Weights of a small transformer language model.
Size: 21 layers, width 128, 8 heads of 32, MLP 512 squared ReLU, vocabulary 1024, 5.83M parameters.
Each number is 500 + 50 x the weight over its row's rms, rounded and kept within 0 to 999. Layers, rows and columns count from 0. Numbers have three digits each. The size before them is the row's rms in percent of the matrix's.

# layer 6 MLP down (transposed), 512x128, rms 0.262, rows 455-511, columns 64-95
119:449487495439536484484529530542549479489560523414418531352449445501542495415540464545441554569476
126:482611495340450431433505554451438516454474467460443518547421449496446507478501485509421486492490
036:479514649472583517493597505534442496521481565561530493566605473471500533477476473491435477609477
033:530629485572482430584482572441490444573509487515477533395456454464552492498460472498547461504626
052:517445497406475547431541463517503458531496558514525523561494480493474498465491573511450461496522
137:509448433614425528461459440575451423562432563535487479519505471509565563492485571491472555413518
119:461494562540542507523522500421478450512525568467448514483382498556493474486616530533557503586564
063:446507467455559461371390556448517508479381465419384455461512421442512447536546527479547420541503
137:520455550519602591501542449433571448511534477586510491373596469457564577488554422594572565497531
059:541605499567513471500548594482581537498447518573524505524527519502482521397528474470583573427553
158:488486452426453506567657495448494515525413574562506514472555581488447488547447497467520436548573
039:441534535564563490543399495409525528457473479363581384501624484524510488428439542477465521573586
044:403541552546512507501452452449522616506444541443505533570501572556476425527485493463523530481516
053:526630457460431482501450506458585491411465517553526559469476479450461427534625481494424585592539
120:493491591540455494537577593573534493547563585501417455473526496415444487522533486500470509606489
113:559469436477490509557579523472555513547499484473491598454473460485647373545519479577549506488505
047:546401462481408509469442521471521426468503397493458528517551511466566541527522497483467516573578
054:476437512459557442516613524420516509450505465593482527469471541549533484557606509492479481452406
044:484584457447525502590483501487497431428530453522459403583440515595521539518531572455521434446537
048:475458494458505475536470456518545491481521487463447544557453455475575598518414522485566432529477
108:585581558510573562583403432472528505461381530529487446453558550596492527444472495463558511477447
050:543406480489412506545614509454482486451456572538424570520485532449521556483489518358521429471460
047:540525465481524465516553457444409428487517495579620516524552473529490433442518544513430437487432
130:551555487443488459623530596526501461566536559481400541565501530564402525587475607425437487480458
136:413479514586533562503445517444456549519477568536468504547502438443588494438461405502443464484465
039:493418558516558395502422457519457426405488428501486571512509484572526576527505512465513482497523
129:553537416436508473540440497538415505494475551472459484539449509564451520564462388519478491414442
121:500526457492467406496525503508428467409521416609419557522466608418462502419456485420506578466463
132:492388425488527513551529519532543503481555415462451557424507453389511481457490513481556564480474
058:633420463466509520472512608432463510469523499499485515467614462440559494576485577441476484505449
122:464583536455542533442513456553460462538551583511424553471503493563515490507553483423492593418532
117:497472578485467524492439489491500440438470471441465550402570481479461587456456476488507545430478
142:463511469553585469492517477515433508416476453530487502529470443489455490476544452532477525466533
139:562500543387434526540520399492410473442563505560589480422491422551533564455570528552454533432492
121:505579437495536460535431530512604493474547503460532492516462586507488530502524517543496537478435
052:523483525494514606459512521428522515554386555397559527459490590609508535527523535540526605502563
130:522472572486454602532601508507544503473448480523464506484424434464545489476497541454468530499482
106:543550486392523476401462443581542511481508478456441550503541516554523499558440491444470451593559
139:513519492558409475472473505550501422531521496582476483505477474357452490545471440436527401539467
045:392459500465600491491578480420518578620553488515515535582529466510420477575548522430541425510484
050:542537482520623482384524482427558536491613478488449551453569523468510453527505527368530481566496
139:569545552427517553460589508490528568368491496511549448415469410523484457490490472455542554465427
123:563538602514410481467507547600555434488514466482500474547494455473462499528524475392453503514457
061:415473587493540640377522565420545412427477556446499451482472527459503572564560473542502408540520
115:537488491497557474476494537470546416460425467596467418472493500569443551404450315486554530492469
123:417508415394505427458555457388548462516420548398489498559478470495452477482479480480516457494572
135:497559567477498496576554494558478396522513441441497516407571563523486408440489498458477529545569
036:514515452481528554540547529415503489548468475429501461464495552533527547504544513500518452554550
038:531545378457553536440452558549531522478392527516517401570459519542477556426487464455469463485625
047:419545422476488493485547539508551447469470524463531513527464462594499403520543534466552485458423
078:525503603562470474483556435573509521568449445532534482482497483493459501475486451566512443521508
125:539553539478470576476491502474441459545478511460473552555550447422468488430587511492523467530553
137:491639518463488487527497443522551517566482564557553398472457557576542536507487529467504396491516
053:525506611461525497569527459427498484512536520422528458611459557611528473563470575427452545553456
119:470478574414497431471500569454546523601422438546490480464525482491557512522559527554473547538425
040:569517565571570475440596542526551477487563549548424547528460542521553501485511494340524451437488
067:621531511495547603436565509412519494463516452530494499459508570534522519431521420420548465468477
# layer 6 MLP up, 512x128, rms 0.33, rows 456-511, columns 64-95
140:448495451559417522576536539603523523577547469498487466417522517505545418524546488561494509533549
031:467506536595509494477441444569510546497440539508532529508520575508468534556509527505397471505426
034:391470477469496506455486581594543506440436440507572435578473556472475463568492573474410520476490
034:406527504469526489522425561552531618525544504529462476458583530479455573552454498553505511486374
135:502503451534436546477541529526509502463426510454490486606464455465538490415493572456516600488597
111:453528496452531437463452537590551475516429511469499492483472496431557404529433517420514490451499
042:514473475481459499431520593532544465463532475438504487473487560451533526479514579413516514489520
145:543554454510504513550513558506593551503481485484569514462431523436545445497536607448474496497503
050:494462504577437508499492613623587575597498544478457514537544545386520603502504531491457486587473
144:587508519534468457488523540461510484500450440538568494515455468415504596499587426473483580405579
034:497515429463494522516451508489559588517618400561501427549510478419591593554475483510391466499406
041:493533523556506433429534553603548558512538478521508536487593506451520513605473501499464492426520
036:485459514492506507516489557522569484518485420524460360544484482482517525533512448529437469479501
124:449538516568411498478521455520430563451504538497579494459485481467439486498475609528486458552460
121:491550524560547521546495482499519538411494526535469486519538461561476440534456569484466592494517
044:436483544574580491572488527568521542503575531462488466455491548512554491553486487519403474442468
036:416492473482468576457478508515545473607506496478600460462595503418554631577524491632439473480398
034:425524414497577551530513484543457524529486583541542573494552513502534571488536565498481556450448
034:491501584591555536409402584546550494574420551474525456496571558483549548593519563549463503471406
122:479535508475488554605419518561544528431506496415456531476454471576486507503500480557416587498461
034:486457551555585493533480511571585522618453463518448451462522462490464504427500505542476497569522
033:459487513548431462443500523547542545545454516507511583452565539494488555466559489560518531489440
147:528497511490451579492482481468450487429443552558577426508383436615535517461491503462449517534492
150:508448565527554432448490541591536537455445541521550505535526502551490439504496571443510497473534
035:542444428485435508440533581570495498542507512503466485489495549419512595509520504477444483490490
156:403510502466476526486517483486374520606519594501510524477432500576513532473506515495573516450558
142:528514434494450490382551541546499481489579478602552492556517434532464517472515524478458485521509
133:446498540541422464532401418543485600497472546527488524530498475526476399484499612510490455431583
040:543550519511458528457532549512509607490477503468516520532452477419512554527517495444471572517454
125:461404378572413604527464576491468465518568442471429526483524595433532502461478515484509507493522
097:572449485461473495493470486423630562497529558426580485455553545463493494514396500518522494418424
136:584540474562638532516462508532512514528451432515544508564584469504477461564510563462468536532471
144:544502454533468476564383409497460560449495478485452602493507495566476494390482518520514555383524
129:549511457491502430440430500545503649545471447435591403471503512507462482517496567503568507487506
038:421527509486531452432464504562514499503421455479590463561492473479560471493552516591382504464484
124:511383535506510447502581499599450461531385452477539442538540557457470618459406622440507526575402
133:593523560544431464452509452547497523471477457396531505398474433437513486436486489449492514488460
142:437486473469554442468484530519471457529440446521569526447483478448498502462455513396464544550442
042:382492514531478510501475517616468506514551394498532480598463488417516497452512482464445415476393
047:397479550527621541530477568576466561569460508560541477615488591474544474415490527488438598464481
150:558467499490560412499411454525482459562462452472638431460454436566519519544430589534530486497481
138:549499499552478492484475568436575490479538397495495576651483579480501614509534561415567450449471
050:567510542619515462470541489543468503506589513560524491562603480553539520523510495431445439443472
123:496460542489432462477464544582451514548485545454507541469491515372456538524481449559498498504545
096:431536487542528418489420463536493422504588463506460545464480573494549503553465513535452493443502
160:467509415564362464465518520451507564585560490538466422531552545371504496506545494421474412528559
030:521487474538529440459519540531446539442543497559553425489515519430519548581475570477424544506416
028:457479543466421456503459546513470617485467503485553488431487465527512520513494521508505498444457
033:522440553489542486520481551567445468581444549586514450540544523464542472543421442546492461470466
053:507571487456502552444417518414498542606563464440486475535526476506522492525458452566528481497442
133:452582586477517583583569525551483510516520576466503497479523500487508531494492473516494471543461
144:509451448584441460433461572514436589492407446497464489415507490463512478388530429494493561469523
040:457485466504533441470468593535496478590396507524532483511504497438526476451528498500426543437386
129:511517435481524402538429479522436561456602444514428433489437465568568456591542490501527402524505
030:476520427471491519502544529470452539484512420524579482520469526458466571558530507577446534537421
047:530539526500572513475443515475539494582592423562471531510498482434528498493503547535466558460532